Each number is 128 + 32 x the weight over the matrix's rms, rounded and kept within 0 to 255. Layers, rows and columns count from 0.

# layer 6 attention query, 96x96, rms 0.133, rows 95, columns 0-95
[[ 96  75 180 127 147 108 143 161 141  76 109  92 141 126 141 109 134 157  92 175  91  77 149  98 129 110 146 145 147 148  75 132 132 162 166 116 131 106 168 150 104 123  90 155 160 101 144 105 162 106 117 143 118  95 139 129 148  97 142 103 139 169 118  67 128 134 127 128 114 148 100  54 115 140 121  90 137 156 117 170 138 158 199 145 139 122 130  92 117 108 109 130  99 132 145 120]]
# layer 6 attention key, 96x96, rms 0.133, rows 95, columns 0-95
[[162  95 153 146 122 105 154 158 142 110 126 144 106 135 106 176  96  97 131 163 122 107 132 135 117 174 134 142 113 112 101 133 131  84  75  89 157  92 122  94 153 111 144 160 123 140  96 121 144 140 104 132 135 122 169 132 101  97  79 166 168  82 150  88 166 135 112 133 165 142  79 164 150 125  97 157 117 121 125 133 147  85  99 128 109 142 177 133  99  77 154 135 163 166 133 168]]
# layer 6 attention value, 96x96, rms 0.122, rows 64-79, columns 0-95
[[146 157  60  85 174 174 151 147 119 136  77 108 139 140  90 181 170 162 147  89 113 159 131 135  94 144  68 122 153 119 126 108 148 142 146  94 224 119 144 105  99 147 141  70 102  78 120 141 151 107 110 134 169 161 130 116 135 116  16 153 156 137 108 195 118 107 118 129 119 126  96 100  90 184 143 128 114 137 112 113  98  73 181 166 117 150 121 128 115 132 131 167 138  90 124 173]
 [ 94 114 168  77 169  51 110 140 129  87  98 191  69 143 134 116 156 119 150  97  84 135 113 172  97 129 105 111 132  35  97 137 137 171  84 120  75 100 144 192 128 143 102 137 127 115 103 167 129  81 129 106  75 150 173 117 119  73 103 139 134 135 127 131 192  97 175  72 104  78 158 169 155 173 146 105 133  99 145 134 148 127 125 103  78 110  60  97 164 127 154 150 121 132 137 141]
 [148 174 105 144 135 130 141 160 115 146 120 104 110 186 136  51 147 107 122  80 143 127  87 122 123 106 105  87 193  99  83 123 115 130 135 120 135  85 166 187 156 170 164 111 161 147 120 186 184  74  68 105 125 125  98 107 125 148 107 146 116 100 127 151 128 146 146 105  97 150 142 145  46 181 114  90 116 151 120 122  88  68 103 144  78 124 130 140 151 115 160 152  95  76 164 150]
 [134 151 150 189 103 155 111 182 130 193  83 231 174  85 147 104 150 116 140 132  93 131 104 116  74 142 110 103  79 116 177 146 119  70 136  96 117  90 142 140 126 115 163 112  89 131 107  80 122  97 107 106 159 167  53 127 117  84  60 103 160 161  78 192 148 104 120 158 103 132 203 126 101 130 163  89 131 153 100 118 115 143  82 104 109 102 107 122 114 142 116 173 132  88 153  96]
 [164  89 148  72  81  95 110 141 173 163 115 140  96 129 100  93 113  94 140 206 138 152 148 137  81 213 148 166 151 100 107  86 130 108 192  52 143 109 141 144 146 140 133 145 165 202 171 195 125  41 115  42 126  94 132 109 124 145 197 129 135  96 161 144 163 140  72 102 116 137 148 110 148 101  88 192 164 126  93 111 141 135 101 105 102 169 124 109 128 119 162 213 166  90 106 152]
 [129 162 204 177 165 135 244  91 174 126 133 159 180 150 113 142  98  90 106 110 127 191 160 138 176  97 137 165 156 105 144 111 135 138 120 117 145 136  86 198 167 120 194 104 111 144 114 129 141  98 117 125 135 124  68 138 104 155 115 112 163 102 139 136  90 159 141 131 157 122 115 107  64 120 168  65 144 110 143 101 105 116 134 159 141  82 151  70 153 162 108 125 144  63 146 101]
 [125 210 139 150 159 159 181 116 119 157  98 188 165 128 126  75 129 105 126 155 111 162  94 239 121 124 136 132 116 103  82 175  84  99 148 147 145 183 168  43 191  79 146  37 140  71 153  99 119 189  86 119 147  82  79 162 127 138  98 170 179 155 189 169  81 164 167 134 131 125 123  98 122 136 217 110  90 104 187 119 151 134 158 133 126 204 102 167 161 235 132 125 133  89 195 165]
 [176 182 139 168 152 175 159 173  97 104 156  35 162 117  79 186 115 191 128 121 123 145 144 143 111  79 145  76 187 111 147 141 131 149 158 167 209  91 111 110  27 175 152  85  30 111  87  60  94  68 138 159 143 238  58 185 102 112 141 171 245 119  93 167 105 163  72 179 141 162  68 123 108  77 141  63  69  91 197  98 119 158 144 166  61 106 159 143 164 106  99  77 120  91 143 160]
 [190 177 216 169 203 151 102 103 147 124 181 101 135 174 108 148 149  47 115  90 130 141 144 120 165 170 122 159 162 156  37 127 167 179 132 140 156 147  70  59 152 128 144  69  34 116  83 115 114 109 124 122  89 138 118 159  65  81  77  75 152 118 141 130  86 137 100 134 154 170  47 151  97 164 126  24 194 166 154 115 155 177 135 169 145 129 135  50 119  97  65  52 143 115 176 166]
 [151  91 115 106  78 104 118 138 120 121 102 118  94 125 148  86  99 140 121 186 181 139  92 190 146 186 101 156 114  90  98 131 148 125 151  78 193 121 112 195 131 175 121 120 122 169 147 174 126 123  87  93 201  67 128 129 140 150 173 149 129 120 109 123 171 125 122 167  96 161 118 115  86 133 164 149 184 188  50 130 109 122 115 164 175  81 124 140 105  76 140 151 155 130 116 133]
 [128 148  97 173 105  99 202 113 120 194 174 134 188  97 115 119 176 113  90 133 203  85 144 121 100 198 115 147 141 151 105 110 141  99 134 115 150 173 127 115 123 117  87 147 108  67 101 110 185 183 177 124 157 116 132 156 161 138 165 115 144  90 120 101 157 112  90 111 156 163 130 108 155 144 145 126 139 114  85 147 123  57 105 113 120 161 160 164 170 120 100   8 124 129 122 160]
 [126 101  84 139 139 146 182 154 146 117 119 166  96  82 113  85 111 142 142 140 159 134 164 134 100 179  85 109 124 141 153 145 156 107 117 186 127 131 146 118  89  94 146 149  90 176 133  96 114 130 117 128 120 158 160 117 141 124 157 111 137 142 133 130 124 103 116  96 119 103 123 143 155 166 118 114 103 194 180 122 139 141 120  59 173 113 120 161 146 103 126 144 168 109 124 149]
 [ 74 129 160 163 120 147 121 162 150 110 137 122 144 145  98 152 195 114 124 110 184 118 148 167 111 133 135 124 101 119 115 160 124 154 159 127 182 165  94  84 144 165 133 127  71 117 125 168  93 134 177 176 109 144  95 135 105 102 142 145 112  90  92 135 137 133  53 104  90 116 124 178  93  84 122 142 142 104 118  92  86 145 133 105 138  76 124 126  92 124 128  97 117 120 132 126]
 [104 159  91  77 147 138 119  42 211 142 160  40 125 167 135 138 186 134 106 141 110 146  93 145 161 109 161 146 165 159  95 120 177 153 120  92  97 146  85 112 126 148 203 123  39 120 134 103 188 106 149 146 149 145  84 129 106 124  85  86  92 142 106 115 128  93 144 150 116 152 117 100  86  77 102  98 163 110 167 134 129 148 145 134 134 124 158  99 147 130 112 144 108 120 144 116]
 [ 67 158  78 121 150 140 158 165 137 136 133 203 180 151 166 101 143 161 152 137 132 132 134 162 142 151 157 103  24 164 119 182 101 156 119 171  39 130 103 142 164 146 172 135 102 168 105  94 128 128 100 106 132 176  89 138 112 146 127  87  61 110  69 145 119 129 164 139  98 132 171 126 125 154 143 108 151  99 119 151 117 148 120 179  73  97 175 134  80 123 170 126 160 150 136 130]
 [ 95 165 167 107 197 158 153 129  80 138 132  91 141 186 114 140 139  86  86  94 136 190  93 156 201 104 169 164 184 138  86 111  82 166  80 126 129  91 128 152 172 157 115 105 102  65 161 132 142 127 149 137 121 136 139 174 129  31 102 125 175 110 111 114 127 115 138 121 152 147 111 147  84  98 110  61 101  97 185 106 127 135 154 171 107 163 104 100 168 140 137 119 104  87 147 155]]
# layer 6 attention output (transposed), 96x96, rms 0.153, rows 64-78, columns 0-95
[[158 109 119 112 145 119 173 159 129 101 162 127 137 116 122 124 171 130 163 128  88  78 149 152 135 145 117 155 166 108 130 122  85 114 128 180 168 136 174 162  28 127 177  86 101 155 140 135 147 127 150 165 129 125 130 140 165 105  78 148 146 151 142 159 159 137 117 155 130 139 166 140 138 131  43 112 154 121 171  98  99 129 136 182  89 137 108 100  80 118 170 153 140  32 187 136]
 [123 103 160 157 157 125 205 160 154 104 157 157 103 106 143 164 139 101 126 119  96 105  90 102  98  97 186 164 122 138 155  67 136 138 115  60 142 122 157 187 195 172 117 119  94 145 149 186 111 146 112 116 143 145 177 128 159 133  96  89 123  93 137 147 170  89 208 147 114 163 140 183  98 128 124 136 115  83 129 109 189 123 150 142 139 185 122 146 173 132 168 158 110 128 136 112]
 [121  85  79 128  92 124 165 135 123 124 131 132 134 134 107 121 149 132 164 147  95 104  98 161 109 127 105 152 188 126 115  94  85 151 148  50 162  82  80 195 142 119 112 144 139 143 131 154 191  93 133 165 141  86 128 105 193 144  77  93  86 176 153 134 169  92 144 119  90 108 146 127 108 132 119 109 144 128  94 109 101 110 149  90 103 122 114 133 140 177 213 105 152 119 111 135]
 [138 152  95 137 103 120 111 150 151 189  79 130 143 129 116  73 163 134 139 118 109 114 125 161  77 174  74 136 137 193 124 128 152  62 126 104 121  98 178 129  96  97 129 116 153 163 112 101 101 142  86 119 117 188 117 152 151  99  63 143 123 197  52 149 119 156 146  87 103 120 145 144 125 130 134 148 145  82 144 101  79 144 163 101 163 170 152 172 109 168 146 170 174 128 157  65]
 [100 132 136 133 111 133 118 169 174  96  87 139 106 143 102 108  77  97 161 164  45 149 137 114 132 138 159 134 112 178 147 140  74 103 109  90 138 105 126  61 180 159 126 119 128 105 133 136  92 125  81 177  83 138 102  70 177 114   0 110  97 124 130 122 140  87 105 106 169 129 109  62 124 148 122 147 145 156 138 156 135 128  94 192  96 140 152 137 149 113 107 108 110  75 119  60]
 [154 157 136 112 105 127 130 108 128 147 102 150 111 120 108 180 151 127 131 101 207 132 170 137 169 147 114 125 150 111  97 183 110 178 155  84 141  86 154 184 135 115  65 138 163 163  85 178 158 122 160  95  90  99 106 119  92 154 106 116 114 138  96  84 101 156  92  80  86 136 100 128 177 129 144 103 194 140 146  72  68 133 218 197 144 119  93  88 171 164 117 110 185 118  83 133]
 [138 192  72 100 138 120 142 161 158 196 201 114 201 127 129 124 174 151 112 114 164 129 118 226 107 121  35 122 132 111  91 149  69 110 179 140 115 172 154 149  79 162  58 109 128 103 110 117 196  80 124 114 147 127  91 116  55 192 114  72 109 201 105 130  51 124 178  94 116 106 129 114 173  87 185 128 131  80 168  99  97 168 135 188 141 121 133 151 148  87 161 136 173  73  91 100]
 [137  79 117 140  69 150  72  90 123 133 121  76  97 134 136 192 179 187 165 188 136 108 140 195  50 180 139 139 197  80 102 145 130  97 119 132 116 129 154 106  46 143 110  94 157 149 124  61 214  82 154 115  90 113 133 164 156  23 216 164  86  73  74 154 136 111  96  58  80 136 139 159 145  91 117 144 127 152 182 169 182 138 153 128  79 136 110 133 127  97 158 137 166 106 145 118]
 [189 180 107 110 164 150 104 112 120 175 165 177  80 147 155 164 171  85  94 131 195 124 164 134 152 126 145 179 121  35  28  73 149 168 157 161 142 151 166 144  88 110 111 126  92  70 107 144 111 137 117 103  99  95 105 119 134  67  96  68  88 106  98 119  82 165 151  54  93 169 109 101 136 125 106  76 214 121  87  68 151  87 165 149 115 146 130 110 169 129 123 101 181 126 154 153]
 [118  81 170 119 139 129 113 161 166 119  67 113 122 122 100  93  58 128 179 141 110 123 122 169 158 133 126 126  79 133 165 132 132 122 135 111 231 146 108 188 123 148 113 117 135 153 116 130 119 128 122 147 144  82 112  64 177 185 133 160 152 161 162 110 177 137 132 112  72 124  71  78  83 156 114 114 176 129 115 134 122 142 131 173 100  86 170 128 105  94 103 117 128 104 145 122]
 [ 95 106  96  61 130  95  87  63 151 146 118 157 134 131 123 162  81 104 125 138 164 117 125 193 149 108 147 123  76 107 137 103 114 113 163  92  85 144 159 142  88 102  85 168 128 108 167 131 144 119 137  91 149 113 186 125 156  51 174 175 162 129 143  64 117 101 143 134 108 164 153 129 121 180 167 138 151 124  89 100 133 104  60 149 149 142 129 112 117  91 123  80 132 109 110 135]
 [ 94  57 133 100 126 141 172 124 102 168 104  73 129 121  90 125 142 121 139 167 129 133 148 126  91  88  86 150  90 136 160 137 173 122 117 126 108 121 136 108  88 136 120 120 104 109 145  71 119 134  95 194  97 110 142 157 155 125  52 159 193 178 108 121 129 128 131 147 131 176 123 148 183 109  87 145 116  91 155 124 161 169 143 111 124 122 126 132 147 129 131 125 153 182  76 115]
 [122 105 114 135 129 101  96 148 121 125 139 115  84 144  94 140 138 100  74 129 160 135 127 137  74 174 148 165 104 161  76 145  86 176 163 116 108 149 143 163 104 176 127 134 142  92 139 119  66 125 135 103 127 166 102 120 143  66 162 142 103  84 135 166 109 129 105 101 138  97 103 131 131 127 117 119 182  99 119 136 145 103 136 141 127 106 118 159  63 103 179 114 150 150 169  96]
 [189 116 120 124 133 129 111  76 186 110 148  84  69 162  80 135 157 116 115  97 131 151 160 167 145 128 118 184 146  76 103  94 150 119 146 105 121 140 102  90 136 109 118 136  88 175 154 121 126 138 131 111 130  96  95 133 133 163 163 100  60  81 151 170  95 129 130  98 153 124 170 111 120 126 116  86 190 129 127 117 103 116 156 142  98 132 149  90 145 122 108 104  53  61 157 158]
 [129 112 165 124 180  89 173 152 160 110  98 124 195 130  96  93 117 158 151 125 155 160 152 156 129 126  77 126 139 140 121 123 173 106 110  74 139 139 116 164  89 131 113 225 122 143  91 129 163 124 130  82 126 132 137 126 131 121 113 148 177 116  60 142 104  79 119  99 115 121 145 129 156 116 125 139 142 133  91 166 102 111 194 130  97 180 109 170 112 127 146 142 146 173 148 113]]